Weights of a small transformer language model.
Architecture: rotary positions, untied embeddings, normalized queries and keys.
Training: a variant of Muon for these matrices, 5866 steps.
Each number is 500 + 25 x the weight over its row's rms, rounded and kept within 0 to 999. Layers, rows and columns count from 0. Numbers have three digits each. The size before them is the row's rms in percent of the matrix's.

# v: layer 2 attention value, 512x512, rms 0.135, rows 255-319, columns 352-383
# o: layer 2 attention output (transposed), 512x512, rms 0.338, rows 255-319, columns 352-383
# q: layer 2 attention query, 512x512, rms 0.131, rows 256-370, columns 352-383
# k: layer 2 attention key, 512x512, rms 0.129, rows 256-370, columns 352-383
v255 107:497480531505505466530482511499518515506527492496510462483514490484497508512478491492509502503536
o255 104:509502492504467512535449514461512460438474499529508557509478467503521508467495511525464512525492
q256 095:526505510494508492525503520474533503523496523496567495525477544501524518444499496513461524467521
k256 088:543541492505466480556487508545474497507496523514523521493466467503497507525524539522544496528477
q257 084:496475469527491511518479450490513527523512543454562536534544512524485489452501525487466528460519
k257 085:504513526504468504526480497496424475524413468525506513518476483514506467545521502505585459539465
q258 090:506521537430554523485488505480497531477524499528495503457524462508486460483516493477513502491490
k258 105:506496511523475496503504479481521481510536544496551502489490553495507491501483477484483497488460
q259 092:509481473541493495569488479508518482541469528472522502488493518533509503456473501496475521479510
k259 085:479527493476444459478495514526509480510478507484505543516488476516491518515503524514547531509523
q260 084:497503545498518484530511503503499487480505486506479471523494440510482506452500503485490506516463
k260 092:495481449470517505480508471470466469494535512509510492520497510465502509512505488493533490490496
q261 085:489495522520495474453480486501506487554465543503523501529537574557537509479479477509509500532500
k261 090:475464488538502485529511495483532515511514471484458491457511479491504543494476499436493500489527
q262 093:529485481493513514481504468484482514518481510483467527498531479521518546486520480514461528480515
k262 096:494479489465506496534541530478500490497566506511521513509541542485478561476502473443489468490474
q263 090:512480485493523488467495474517515500469508508469504489497533480499460521485501484509482490491489
k263 090:477486478456510520489514485499460470504558494556477489527460486483526477505468507527534515500481
q264 095:501504541482531508488512486529526475490510484547476509552544477501497491515478489466522488464466
k264 097:516510522476545469524500487510481481501500533506501563464488523482511485510483496529513488518491
q265 095:522508502489520526486497477504517492505501532503532515508503444517505519517512548533513543492528
k265 093:498491511522514487521472441486510462478431487489498508517457527571499537532511503486509488540478
q266 088:519525503474517489506490509457515478498529500457506460524512523560521500486508480482480515505496
k266 087:525485524456516519487487452472480515476500475510480521503520478515494536507516478529580473507514
q267 094:488478515499480545493496485481509501500482504501501494487490500525514485485499504534520499540546
k267 101:506513489501470513511512449479427459490562566472521489493470508468516478494496515535521516455475
q268 101:471504532497501509506483520532507511505465443497523488473488485476541531544505481494523484549459
k268 099:537508463483459502511460497482501458531554526489476504496521536521529474491521461478479519527517
q269 091:510532486458523488465487501492482515493484542511492457559490525506505474499481461511521465536475
k269 089:506496490501533481518485512479470466489553520541547521504511483519500519475489511519503477467503
q270 102:510470517510535489506470466514527503468574509473486497535481514536475515467524475537493486490487
k270 104:540533491491498542500544439510479525528499432507491487522503510493526523485521479512501469497478
q271 102:523515490461530513491438491458514527527567515493496474500488497498476449468453493523520517498529
k271 093:533487481505473533493542502508463487456476516529532488481479539511491555502470494553508563522454
q272 099:473469480503480509518520447460527498528463497488519466533487516471519504456482462456520488461481
k272 107:469497541512504533492475539487545506512469483503535508468469461493491504503527520464474493494509
q273 110:513556556508471485526527491483479491536527513510463495494488515532448523497507519491564524510501
k273 102:474479485485478504532481489474544485523453501524500462501510453499473482502511487509534513515548
q274 101:520469554520496531568503508522500478521485521490504502536488513504483517526552543526567480484516
k274 099:463505543514447518483491541516521540512465494483518548490532465547493499496523492461449543499524
q275 109:493505523544461512489502459487478490550515500488483496496515505552526476521518471449479514526507
k275 106:487483490482515526506493474513526487518477463483461514485529501480524554490488486485468459515493
q276 106:470510458503529492464506495490470510496476459505485464480450493488472534468477510511527523526536
k276 104:519500522469521520496471502512495499492516549496520533489505473497499496471490520509498448459486
q277 110:477473526472504482506509525537560461489499494494470503481528474536508500475466500539495463479449
k277 106:520487533519484503513476510499502485476493525447490489477467472463528522498524504444538520485546
q278 105:480510470482451518443490493465490533502536512508500510457455496521484462523502499518510514501551
k278 102:502550490498501489483492520501506507509468484525456528544527481478493505495503494530470505469482
q279 110:549528449488481474539514530509501486533494475467540505501500519503524528482508503474535522479490
k279 106:482508510490459520509500484514483465447489477486512494474466492514503496528486529507477520505499
q280 112:479512484471512511501484520543504470459512530505547509521514516544503533470536543506485498541529
k280 111:539484526514506499513503507548536537483514478483505529479450521525496561485495530549482471474454
q281 106:510528489452537497510466501472533538516456537523536542462490510465519463498489466506485519528503
k281 109:489455521522498462492500523521488490500499537540560479472504494497506527514514490485520539452541
q282 105:492492511479512486468507479524493567524530534498531504521505502502537500534468514549482487508483
k282 105:470490488523515506488485501503491497471530496483471503502539497517487461495499477522515536530505
q283 108:510539466479497463515506542515485459496506537518484508470490520480485549539545508506488500491499
k283 104:462475486506549493507519499534522517546545488488467442457507507516524540438495473493514530515496
q284 111:507561531512512535504533528490482520463481495469561494493479455486516503468517555510522483501468
k284 107:477534517507468479519497502527511465498506545508472520457530531462457520543509525462476532451501
q285 109:510493492480469514477530535532482497491525480484507481502558483516512486482467521495499505465507
k285 110:471507476517540475534498513482511506530483532496491499536466492498474486498504485563494497509554
q286 107:524492515454505525505473479505488503484442464503529495510485463462502495496501464453471519503539
k286 103:524482498468534476472503475480535515483488525525502521526464449491479478496509511572478474494519
q287 109:456518537460491524550513527533497501501497494476491500488489489513482493489492515503514514546542
k287 107:510534546450484493500507462481476477487520497492433477473468515454506460505497540470503474504496
q288 085:526508498508542479454516507507503468472509460536521497512484505464518484540463472476513442502498
k288 092:476497499532528489504497466501520506517597520508522504518537518500508482515486454471503535484536
q289 101:524482510496504508525522527528486462498498496511547506528466522473517505478499492484447484457546
k289 084:476526508456494468490469484536498525488495546477521516507489493499496521527518517541530473484470
q290 097:510522490490567485519466498503496553488518438511466491515499458504488504520490518505513472513488
k290 083:490514551488491529495553525515540486478565507512490494520499538503505531487492464518474522503521
q291 095:499448528549557492522521478530528467481517504510519517524493477463493523459486511496471516475520
k291 098:482492474448525534499494483455473510503574527499527498489510509506516520473504495535515516505498
q292 089:540524485478543513503497523542511549450528459537508518497496451488495490528502513518521444485479
k292 084:515513522485528508478528509516492507502522495551525496450490478509500488495486478558524523496509
q293 092:444505506531504529510515484470498471544427507501496489518510539567494475496500471485522565510520
k293 089:501486467509487493518516533530550531483454484436494544512584467482543479486486477494504444493521
q294 092:528549533442541461471510534491464557480527484538490522519487482502515520506499518491523446518528
k294 088:539490506516503476520519486514542482479526514494495498468479528500530486468495493477552520496499
q295 099:504502520507523508490494502504469506460542487527492491444479475507478516476460502503481514496460
k295 100:504544512479483530484490499485488468514498568524526487516506510512463520482479478460497481495513
q296 094:463532507515455475474509484497495510489428486544515505525526493471498456532516493501497488519510
k296 094:480520511492491484511543522523498533539445467466472499481559524504531515502502476464488509499507
q297 098:530520512493452478469475494455485507499493483480481483465504510478535483505516505487509501517481
k297 098:495455506525503523528532513538494511467483552488509478467522495494495463471493525453493501486526
q298 091:539505485482529510521501521500532477487519510492488507543507495481499505466492490502509477496476
k298 094:477518519543527506518521486543536454461505506520562511476477511460458456441488529516551494519495
q299 090:491524499493484529509492493546520524491441512504482495537499514496479528543485513513528465518490
k299 089:554483479484469504478525492473425501515530584553517536520495493501498527520456503486507488523477
q300 103:505513496506506495445476518500508520508542519516501478523512528489498511492477478468538475502511
k300 103:529455509501520524475517508503530550492503529497523478476477498476479498505517495483525497481479
q301 094:513505474490504521526490479475497508500495529475503551549496509496510500504502481453487469480496
k301 094:509488527501559478488512533505433527489500518541484526513506515568510474438472517484530480528505
q302 104:552525463484529555506490473534511515492516515464503446499486497497494481509534465499519509523526
k302 106:486529520471512503492444512517547503500505516516486487498548497517482550529486495467539511499522
q303 105:481531498501462485493499510470509497466469490523480487460477473500485509511477486483520498512517
k303 103:501471492495521542506501519476477506521493494493515516488544464468521488525495513488553483495490
q304 101:509486534516508511527497502509504460503522521488486498492511507498500528470506510502487518477506
k304 097:464544510553545482520507509515494509511464471490503520492492519494481461518507496469498477536501
q305 105:471476554445491447523515494498508482501494510494475495458489498473461479481488508509545523478510
k305 101:495512509501513522501548495491463493488471489450532510525468536512517505507480497474463476532506
q306 106:482517555557515552543497494521467484505532499511520466488511501522476500491524512550509507471546
k306 104:466516495515464526505450444546550486511408479514489510514502489489490436544499517526480531483510
q307 109:507477447489458506492516515500505466453528487443494452483488478493489481508470484499491479506495
k307 107:503503523466504529543506504519551525487500492500477482510485559513505503487499483519480503521463
q308 103:523474516475556510489500493479482512461482502499510475497512476439546478452551496534500472467481
k308 102:506508509482484495488483459528482495515525496458444517489501503516516544485495495449478459508512
q309 107:534483533494508502518499472495522459505489493511503464479460523501513496506511484512538529469528
k309 105:492480486465500479478461490500449491489540529513511508562478493488468508487466469511536497505496
q310 106:509495483473508487524507494552507519496470527463517480491506526483505561531507501485524510512450
k310 104:522525450495464527505468510545440462504527505486536483517461482497530497494513530519485493458538
q311 108:489488537525496512477494491561483543486508511461488517486464533477503521468531502473530510457479
k311 110:532496503476518509541497472479510480475476498530509509546523550525521517517491520491489488511481
q312 107:473497516507522479483428510493529502481530517476496471500520470509486545543504506512435494539464
k312 106:490531514466460544447495504532518461535510477526506502481478494537468494541495535498499537459576
q313 107:487491506529452523496517511493484487546553538505507511536495534478504549475467516578475499547522
k313 106:543513471491520496513490500527448467529528551481504506486488510522490506539516543517553511479511
q314 107:483485499526473528510499503508488496494512506480494492506519508509498518533532538492514505488523
k314 104:482513514511487493503504495462464549494515539462496510507475516525484488501487491507486493489488
q315 110:517587523484552505497486528522481468502504491480462495475512491479482498468486518512526539520480
k315 105:475468477503472522500529499496489500536455475477496490551523513490523530493483465497450476440491
q316 108:501510494476494493512516470486463451540469489501511486531499492501508504455517514485512493499503
k316 105:448491491501525497489532517519497515518476479492479529507504474492498472518492517495511484453512
q317 110:452468490517484479482514475510519512506477519512522502515515497522503496504473504464517531470537
k317 106:489521501523492509496469478485478443484482502513522480533510508459504499500498508535490498530466
q318 107:511500513499539470502497509502523529508468501477525499478465457502496491503508491513473553525539
k318 108:494500504493530494499468506507481495505484548529509466453504492502482471509506496504488488437456
q319 106:526517517513516481515505489522526527485533489513476509488511474459491495501518498470499524484517
k319 105:487501526475519547531505473508492486484502518540504492453539511507514544495494484514528453494505
v256 099:547457503432548516541494507522477526439481521478509533522491505515497520536486490508536480521500
o256 101:534518478487486464533475446495588525546504506481507502502459506517474582501491520486521508513480
v257 101:468487517516526507495476469478457525508491449532498516502506439494516505495513465492514454506452
o257 107:490498496530514507483509465452471471536522498518515513526486481450470456474454539509497477514469
v258 102:533505526528478499475455546519502514509523524493467518513481537515520500542512468541511475435468
o258 107:519454529470461472523519545483483489505485472461503515527488529518497508493515476497501492543507
v259 099:491521486500464488509506498498502515525518518541487498507506448504533468501486484534503522466504
o259 104:503506481521493481496492528492440469523481541529480495482537509513490468501517492494494465500543
v260 101:537559501499493462495486495442507495489486497483489521439519483506504513481504469506485507491482
o260 104:504532516541492448497489505534479532466522537441484527474463525506524493540525466473566510474509
v261 101:533470534499507485471504525485493504490501498472483487509465549516487458510473477476480533474471
o261 106:499527485468510504484512509499483495504464532519498481465470533517485525525512472522508516467440
v262 101:488494490498469499516491501516513469538480473526566442538520486528509503534465485482525467483469
o262 107:546516542516491513483492504519495477524518510477548522512465511514478476481481507499500526507488
v263 100:509513508482505489524528508520485500535524530474499478500524516450466509506535483499449520498510
o263 106:517506491465512493500496485491479529508492549481533519526532511481528533510468496500489502476448
v264 100:515513496470542498500520534462494500505567470501538533507499495504487502522485525497503486492521
o264 105:523442483500523514487517511476539521525465501499518454512503506507497529486480524535518489520434
v265 097:525486534464528508499451489501494493499520533458514490506529502473534480474473510460552522515512
o265 102:478495482493503478479494496467502524488511537530447521475514507502538508456497494427503496496555
v266 101:508492496483498483469486448477491524504478496475492487550504490525454482482551532471478508539500
o266 105:467503490520496534501508490479529534519509486514520445522492471553481475482473481516477460466487
v267 099:491540505486510489474510512473534485524522518456454515499531537494446490472527500511493496533515
o267 104:493496535490498549452513479496499471466462510481557539530510512516498483491491530538498501524554
v268 099:485505530491482495504492495513537493483509527498508535513491520447501490528464484519497477494533
o268 103:565517538496501493499475488466497516527542487536483455521487511525514519453538479505537516488537
v269 099:487497533526504497520494493455468474535503514476573522461504496495526504535492508493488471489526
o269 104:481481530496493486494501494503534431485537531467497480535481480473509468531479471479443506489454
v270 099:461489470459505532541481487511496492528496483537512480487446505493497495471443494470512484525525
o270 104:463434543479485523502496508520518513491521523476521497502485488517471486544458540485481500527531
v271 097:459494527491518473511533454449470512469520488473489494509508529489484500505499489476504533473438
o271 099:441508538481490507508539455498479446500525509488518512527527522510531509497499503478492497525508
v272 100:503485519498436441519478469531494507524478492488453538507490509480493450465523536504518520477487
o272 103:506532525490519522536539472488495520512494503484492528479535462474534467459548473507497503505541
v273 097:507553514530501490496492474533515527508505499519448522510516501482537447532515510503523525508512
o273 101:517514484476504518499477465525522516496491517521505512488501508545491482528511459473522519500496
v274 101:521532514539512537477524505500510488520452488512479538507512552477526486533465471489492509499508
o274 104:495510497536490533487538504514502547495528475511466492514479496507513514559492452512538494478492
v275 100:472513561467495537497481494529544539501511575500494537486521509507508542546449516498498439508507
o275 103:512510473461532453511516496501529533463529550495499475505521495496469495536513524481464502536510
v276 100:486490512514522494498477478491500475525494486498517529570503520495541537502504506453524477489504
o276 105:491523486492494496475483501486505503506546451539489516534507494484518523526498518503498461489502
v277 095:481502497529487460483504493488512499445509511481476557473505491505459514530526506530475541493457
o277 100:489525512496482501526447522504504524500561465465540548472530513520511512511514502472509501474478
v278 102:491503491563499515529497488493460493556516476504510530469525518524513519515521471486492459514512
o278 105:438513459526477514505502492517513452472464512492519500479497473471473508474527512481539455522520
v279 099:537503469463462481529513501467582529474509518526537491480484531510484488475487516503502485503462
o279 104:503507527461458484483506497514507481498505523479511515488511504509488494473457546533501533483466
v280 098:523471509477505525498459529451531521520505486497441495508522505473497490537486505541502495494501
o280 102:461481493472504499502516564459501508482468534483477518515500515471520535508453508470497477493454
v281 094:478487466522498479446495515494514493502503509448490478492473498478512526540478522539480503519472
o281 099:517511535499491493490474531573520501514535517473502476528507500476532462510512518499521457455488
v282 100:464485482491475504466548528498502488544481490544499499512515474508487481495509491479497525464511
o282 104:511482523503489518511471502522527535539489493477508539484480507497526514531508465491519499506545
v283 093:479515499490510558522507525508467519497496447473483512497538510487489495484506505559444493488517
o283 100:490515497482488480563529455544490517519502550494473519527504523541514519496501494483499473536480
v284 099:458523512543485442511503477535468522505520502499478494522509508524525480461495514491549494500490
o284 103:517518512546510475499510497528500516493451491481466464473490481509478518479471466481447515516511
v285 097:455504512482549498513515491526473489518500480524458492515500529484486492477508519470519477503481
o285 102:514524477461474509515491497507469523503456499520432489458484470516526459499508512492495464486498
v286 096:500497558502475476505522508497534468474507516509455534512503544486475497468531495517524550477533
o286 103:477460521537436478509545521493508478523491498535486502508511493494521544469487515513511474543513
v287 101:440492508525524482530524446523558501523510499452499477517544512513488536422486474451515472468525
o287 103:487511515530516548531528539466496473484519444494525482536505496528535461515485460521529519520540
v288 099:509498463502544511499522477523508517503519505441528536508506499517503476506521526460476508528478
o288 106:522501501501493441471517493516506510478479455468502517494531504468485505473526509498491495494511
v289 100:503551497488450572459453498495494442499462516519481525486513470526531464516519496479498511548498
o289 103:533509493498502566510485509494455485513486508516505473454551468523501455536535443517505493524464
v290 101:519466490518537515508502517528444542497539515480487462505551457499507556510508471517512492514506
o290 105:505485471502449511497476507511495486506529466498511507501491519459500507476500509471517497462532
v291 099:471483484481568513506537505465552481498448457447465501480509518489481519532456537550527500474524
o291 103:499561517536455471525482477474494487497510472528553467495486476499517483505445527472507555524478
v292 100:464487465498483465562526479475490481449502489506553476493466499468503484486471469513471499476490
o292 106:489478529522477496528499542504506476434475480478518501501479546475518507467489523455513471452515
v293 101:496555524515536495499513483478510472497514523504519506503502495505453461540503495536463465521493
o293 106:533452502490543523506478488509520531494466494520576509489486499512486550494492500520513477516465
v294 101:497472478524555518481568541513504472483531518479461479501450502540468517453504503488526522526508
o294 107:505532536550528490488469474465472474501512518464486482497503515474514510509526504483498515482486
v295 098:497532488500489464518511516506492480542479520470493489474484503511493495520540503523496487456521
o295 101:519506510483491511532488516492508514494490522533506500469523478526509515535513506510495434471495
v296 097:491466510537476488501517517470471524469542500484484566475457481529543492488513519525481517486508
o296 101:472468489550488438469532498490479517491515518478520489530449522482484524523492478453465512494524
v297 096:494491470477521462542503497472540445488480542520491500510520509489504542430505520462504505478506
o297 102:493491537508486507515515513501516514501487454502508463506507519483512508512510519508482507524542
v298 099:492495474564516478485487512512495492469539469415479526489476490497490535522502535526532458503526
o298 103:467453490510488517556505500501513505492522468488543523494449505535516500539468449534515474505471
v299 099:545520507516489504422513507475535542500525513509527510507520523495516467464511498467518506479509
o299 103:460547469502520507476527484531522503483510489491496510494458511478479476511503505468493492499504
v300 099:486530506477490515481522508494492460509540487521509506499480491546507474422518557518512481499503
o300 105:507521496473479526508531517508495501513477527471499511535551486543505468482497532497493453475467
v301 098:509467543538452510506510487513481539503486502492536511504478498555472446499533454532492496477501
o301 107:515552526520506496511525488524473512514486475498536508454491476527526534465526459447480510514517
v302 101:527479489521491551472486496452509473506489470491480464494466501483540470490513483537526487506531
o302 106:527502488505512490524525516511510480517479494501478473538483518477503530462481523456475517520505
v303 098:512517532511525578499507546528474438508496472477495512486504484503520477519509509486464532522467
o303 104:520524463509507484500518541494503507487537484492554482477488531503502500545483509504554488487471
v304 101:489485478499495515517483511518478470467481481437442528483482520508450473479490508476531487498533
o304 106:454456534426506467505505529499536531503515463492517500516435516512502463487490497527495493527488
v305 100:500519461508460523515464495465515503497495499516533518506471526509504481483435515476486491497469
o305 102:486505529517484505472482518494541540472442511522491453510521534490543470498464527485511502498459
v306 099:524493516523547476470510481471528460477501493481475467485523519504525501533506509480524500479502
o306 106:498472482515566521492467498477531526537478492492482498471526530487527476517484542478503498506481
v307 102:512464487486548485499502493546476494501523454507432538518480550522487497507479467524534516504496
o307 104:514440490490521477496497517524480515506462436508473558485508511522539501555461500486491570530478
v308 102:528495490483504487376505493488522489539551503483495526497512513490484488481490446521539481504489
o308 105:437500546496507495478518490488525523515475467490454515528507479506500526467467520483472538519487
v309 098:524538487522504510494502528538528468502478502510507484547468514482480496476511487533486503529506
o309 100:500489493515521435465471489521487470511538513544539536517496520499449492526475468462550487447492
v310 101:497514534496495496514513513476464548513480444515426519496509471489482467492541479498491513486510
o310 106:472508488506512500554487539511523553519482492505507489475495481497504514504463505503473500510496
v311 100:484541466505511505535482537463530507478464533514458549476502528507501519491513530525513569504519
o311 105:519522559478457471483475510489473513515504511482490495523541544540494510520527523504515508513461
v312 099:509496523497522532503479459465511460547465480498485473509487527473494535465549521464537559476507
o312 103:468470516493519517547495511519536525497517493520507461502552512499511484485530484480516518520513
v313 101:511530495514528522481516489514494514493517492547529516515484503459513523573538536482532478483493
o313 105:504474546502561487462479524487538453536520512513483494444474508473464528484517520472477493521489
v314 099:520503475503487498540502536496538494549531500490475496548499472525490476534494534511523505551544
o314 103:475514457497464513546445482464547486522462515481526519530462483508509496492510526492526494553487
v315 100:499477473502490493521479473513545508478489486509473495518535513514542530518528490443531513493462
o315 105:460504528491518485556528500502522521502472484461511455535509515492518489534512489499521501506471
v316 102:561474490520482511513471499485483524512498514499492498508498521478510518551525505488479520493476
o316 108:485475517486486495505478508543504504510492471504498516450467492525521504535514496517519523489471
v317 103:436503450488431484477505436499443473471483531540471532515467481487492502489498512503505508511502
o317 106:566548487517486518539522517487446461485505505473498433494494498474495485527523532482517478508500
v318 097:508491504470496496527502522531489496487475529500577503516501521526523476470495572519475506565482
o318 100:528522522533472486526535469515500515454533487501471515496486495503489500496462524568508526495517
v319 099:462527510495534493503480495514493487475439501504486560513517480532452485482525479485513494527530
o319 102:535490469511506459525509490472521519475486487514482503530500464535476471509517487529529545471496
q320 102:467500499507492484566484484533524517495502483475472510540477491511551481537516527519471480491468
k320 110:478539489504483491516487508514496483495440502484525516457481485532516520508510509469432503495497
q321 096:505523508473520503499500478484472477487540495497496471545545506473485483461475510525528477504493
k321 095:533469511497561446491498554506476465487523509491521471469463505477461534492467512515493482487470
q322 082:527467465433547495503488456487496491500523520516533486497464498523498514467470465578503479471525
k322 093:514510531521513525453503535496515492485494527537473475477499504467497480519471506505516496505531
q323 084:533510513469533497481501520518461511446560475521506493465496491461503497501526519526555502494534
k323 090:527483519493546528509464507432464510498564551490507511501492469505493534466487489559534462514460
q324 105:494531460518446500472511530510485487510557471528504483527551499496540505477453493486453504495483
k324 101:510509503516471487484503486477493515564524550475472556484502524556482479507522481469511489498484
q325 102:463514502497523497488546442468531469485463493491493528541440445504462506543520496568495514460513
k325 102:532489450514472523498519482486511548493506559504508470486482489474486508468533452479514532518565
q326 090:455493469498492515511514491495498492532471502495491523468523531512474529497451522466507513508512
k326 097:502489517525492501489483503496539484504493488481464514455514481485500444518494519465478502533461
q327 094:510474514503491505537485497480510519482562516513475515518508459522487485492476492507485445522504
k327 097:484515474528546471474508500527485492488497483521522492484503535465497497498473476504501527534457
q328 103:509513517526518542468486495518481478507526502502489446486488498454411466506527533495500516542494
k328 104:502484489495533458519490530493535498466480413545513460508514522523527559514475475509498506489503
q329 105:531485503495485483471496504503505485501508513501504521501492498489526497515462518521503465522524
k329 103:468510524460562503483486513489510471482508518507488485491480505515503494505499507458466515455488
q330 100:480505519517493509512466464524492493509519521490460564544515464460499476485534519522503472476475
k330 106:472511524468509483503535511507504482554551444509521491473506524539494477506451517514533584535483
q331 101:513492463508541525499476510462534491510572521492480526468490498450480523455488534500521500485484
k331 106:498483498436496492494525507487485489484518483484456491482521541485513515527463482499500452494500
q332 106:546469506504513557534480504524535478505462469471501487490472516478479531471512475535501497459516
k332 106:512500485533549501482498485490465538521522529530479442497497488454502497449453495493514487514501
q333 094:545493538516540490528494473489502497479497476552523485531499517531497516472501518493527523493496
k333 096:516528500526542513520495543521467505518478513432482513452519471482491491507525528491486501502485
q334 110:518499531535520465515506539510507476499416475496554531476494504491503493476534534498514514552499
k334 107:494506527514511496540500511510495546439519466501465490558508502502504523526524441534496514463492
q335 100:514502503505482509511523499483459483481524538524498523514496533530506514511466491530481523456497
k335 103:467484474519533521524468459482487489481525535470535514505520507540494460486501497540473471494443
q336 099:445520474489544472469498512521506489519533542543493508473543515506531529528492492481517489521525
k336 101:536471491487424508491477572531550494531492480514459492508507490511499487508517551541521551486503
q337 102:507494473497515476503527532529530476518524519517486530500566519496495535520467504500508513497487
k337 106:497479530500490557510485496478494518531498489475521504510461474514474479476486525523542538525503
q338 103:506533539473499489492536513500518504524513488472497543477538467514488533512509458478511491508476
k338 101:492463517522470500531504514531495537524482515479514490507494556498531449497476484507480532514515
q339 103:495468511477482490506469463454488483498515468468493492515528480500491486486531491480494466517516
k339 103:515461515512504514462517531474501480515492494487530490458510493511511513516516519413505545546491
q340 108:564489475461501523501495480485527482505431469503524495494480513519508512441519524533463519529487
k340 111:497484531480551484488553505495465528502542524512503459500471487457481503497453489542524475500508
q341 104:491480516477485471466443459511502467529514515515470491501508498509513506507500520460468530496480
k341 107:533503466484505515510497518508540511523485482510503500508517481496482469486477526487479458516508
q342 102:507500515501492506476492491494496500518507509515483529449512534498454518459496514537514502572498
k342 099:451419505526520565505481478537517532472519491552490490533506514436533515532488504489525490486433
q343 107:500535523522506485483485496515516526480507522434516537529464535485509525425512516486494456505485
k343 105:486532516513486542520513473525480526511496512527495499494482503503534531522478512510494503474467
q344 106:483520500489513471499502508522496495561514469485513534449486514514518511513504482493498518488478
k344 104:524456523509529499516460544440466553499472484505463515527475515487481467441485515511493501517465
q345 105:495501467503518520457513528445521499526479558547521499527525535465546507510494498498516534498486
k345 101:524486506458442551497541484542495510492491479468539456495495478503481504496510541518503469469512
q346 109:505498518494497533524533477525508498490446518525507466501505509502509526507490515551482518518499
k346 108:521500568496520482523511462460454489482517483467532536466501531530496485498495478474534489477503
q347 106:472479497471487501531516519517484474494497493530502484455507509524497462492484480489499532506523
k347 101:501474504530484532492505485537552501481441498516487478521488554481472512544532474542521474489470
q348 105:509525498449532484543482487482501502502528471529481483494490467478539464526502519551527465521498
k348 102:542487498500464479462530543469490481511523507482509468539495519493472486505500522537526502514514
q349 106:511507507487522533486547564500475494524448471541495527471463519481495521467486498514515499501519
k349 109:546519462472540487521517467529478505473531455493516493536459450479535480501496487527519495523509
q350 103:558538525489495492473469535497513505446491467520478507499500478487461465539502458510483459540508
k350 107:482501536490536479499458495494545502468504528482514498496517492484550544497537506510489491519478
q351 108:523507533470510519465496499462497491469464508509515513485481485529466481509472507460502504470508
k351 104:537514506520486485498513490490489518477522515481501484514470497459541476480498507517507535512493
q352 104:519478500509496503469545484507474507512531493551522443507472498466492497495458483495511500506519
k352 107:514498487553493489505494515441487485523546545452491561493521490487520506498457480503523544506475
q353 101:475508485515479520498458492511510508470456439508508554531483527535510486553505494489506502499524
k353 096:463516469447489485489465541490481499505518492491497540513497507491520506489489472535499476503508
q354 098:495508483518500508492499502543488465530437485459547490500474502498503527515489568494478499503474
k354 091:556528537501549494500537461449493531499527499515486473491466510480509485555479549549494530500495
q355 097:467497506501493472497489548506502497509512450452519482549525491505523514514484507506485522532506
k355 098:502473555523535498511539514462456495497493542530481484499487505490507473504488533521526530503508
q356 095:505440519545476506510497474506492462534469476469567461496510531508470466526534484459535564464483
k356 095:487504473489478529505473468503542509481490516508524490481499496500466453513456498498467489499472
q357 090:500552514518482469504510508492509495510430468476523516496526488500552490502480478477484466490519
k357 094:475542502549469503473510477480507456483460550502484503488499495501477465495584479455506520504497
q358 105:519470508488552541474542518481529514478532509510528512534514493511467563481505506475484583476517
k358 101:468459461496500519523511502505514461490467510473547487507476510474498482510544539485495515474513
q359 104:498466469536494480480477476473488509509505508494492505508535529489495525527490425508508476464517
k359 104:521489529516495470533473532536467463492537451550504510492495478529495489492512524460485545522478
q360 101:459524495476536507550507481502480518470494520493499495476472456466478500510505489512522478497533
k360 101:507489520529520476525505463494507519510484490540521519516539502511493543456465513531473507502485
q361 091:543448489517497500454530510491466489505508488518501481500480512512534478493490481559503515488492
k361 093:543496484517525509447506532518542496519537542469500495481500469490525509444483515481502523489479
q362 094:528504519506518475551492470498508436516496569490508482493457528495509470532480493523501505486509
k362 098:494491531525495514504512511477514527500535509472495502463502504521523507460490511540505492516493
q363 096:499516485519468508486440504477498552462468513487533510525521490514459484486531519484476489454488
k363 093:446523483495524536480499483492503474518523490537536519506495485484494485548524539529495482545485
q364 105:514461453508492460496554493520515477564523487533469500496508474472494478502503467494489493496469
k364 099:477511512539522498494527482474464534488519542506482469475508523491476516528522508459496498525505
q365 106:535487518502484484521476516453468515480484465479491513505475507540478508484514545503466484451511
k365 102:528536474419504471464458519509518499573548504497493474501539538480525485529478488454467500524492
q366 097:496480493475517508529479488540500491492536519531532514516463532507501515497477489530497507513497
k366 095:512532471455485468489511528503469505525514527523516535468543535476526465480501482515500488476480
q367 109:528488482492511470473511526477521530499530513421499504512508453481520511511491432482511462515511
k367 100:481468491525462482472489515486474489493461520520495533482489514511519477526509513505484512506457
q368 109:475482494479500515459500521536512463545525518496531555468534500519494506486520516470511544533488
k368 105:476514513451472495497458506471509456457498503487494466522498535515536517503494496496538517455510
q369 110:516522503517494502474487506468486492458491471512509486466498503485496508455491489529514480486489
k369 109:532466500489503525502492518511502525487545515503481483508453494531508504509477528537497495549561
q370 104:502519510505520449512515459535464479496506514509497506536487467513498511553468456484481510511476
k370 104:533503524464519501530504535514467552491531514493515512431485573507507523460535475511508492481486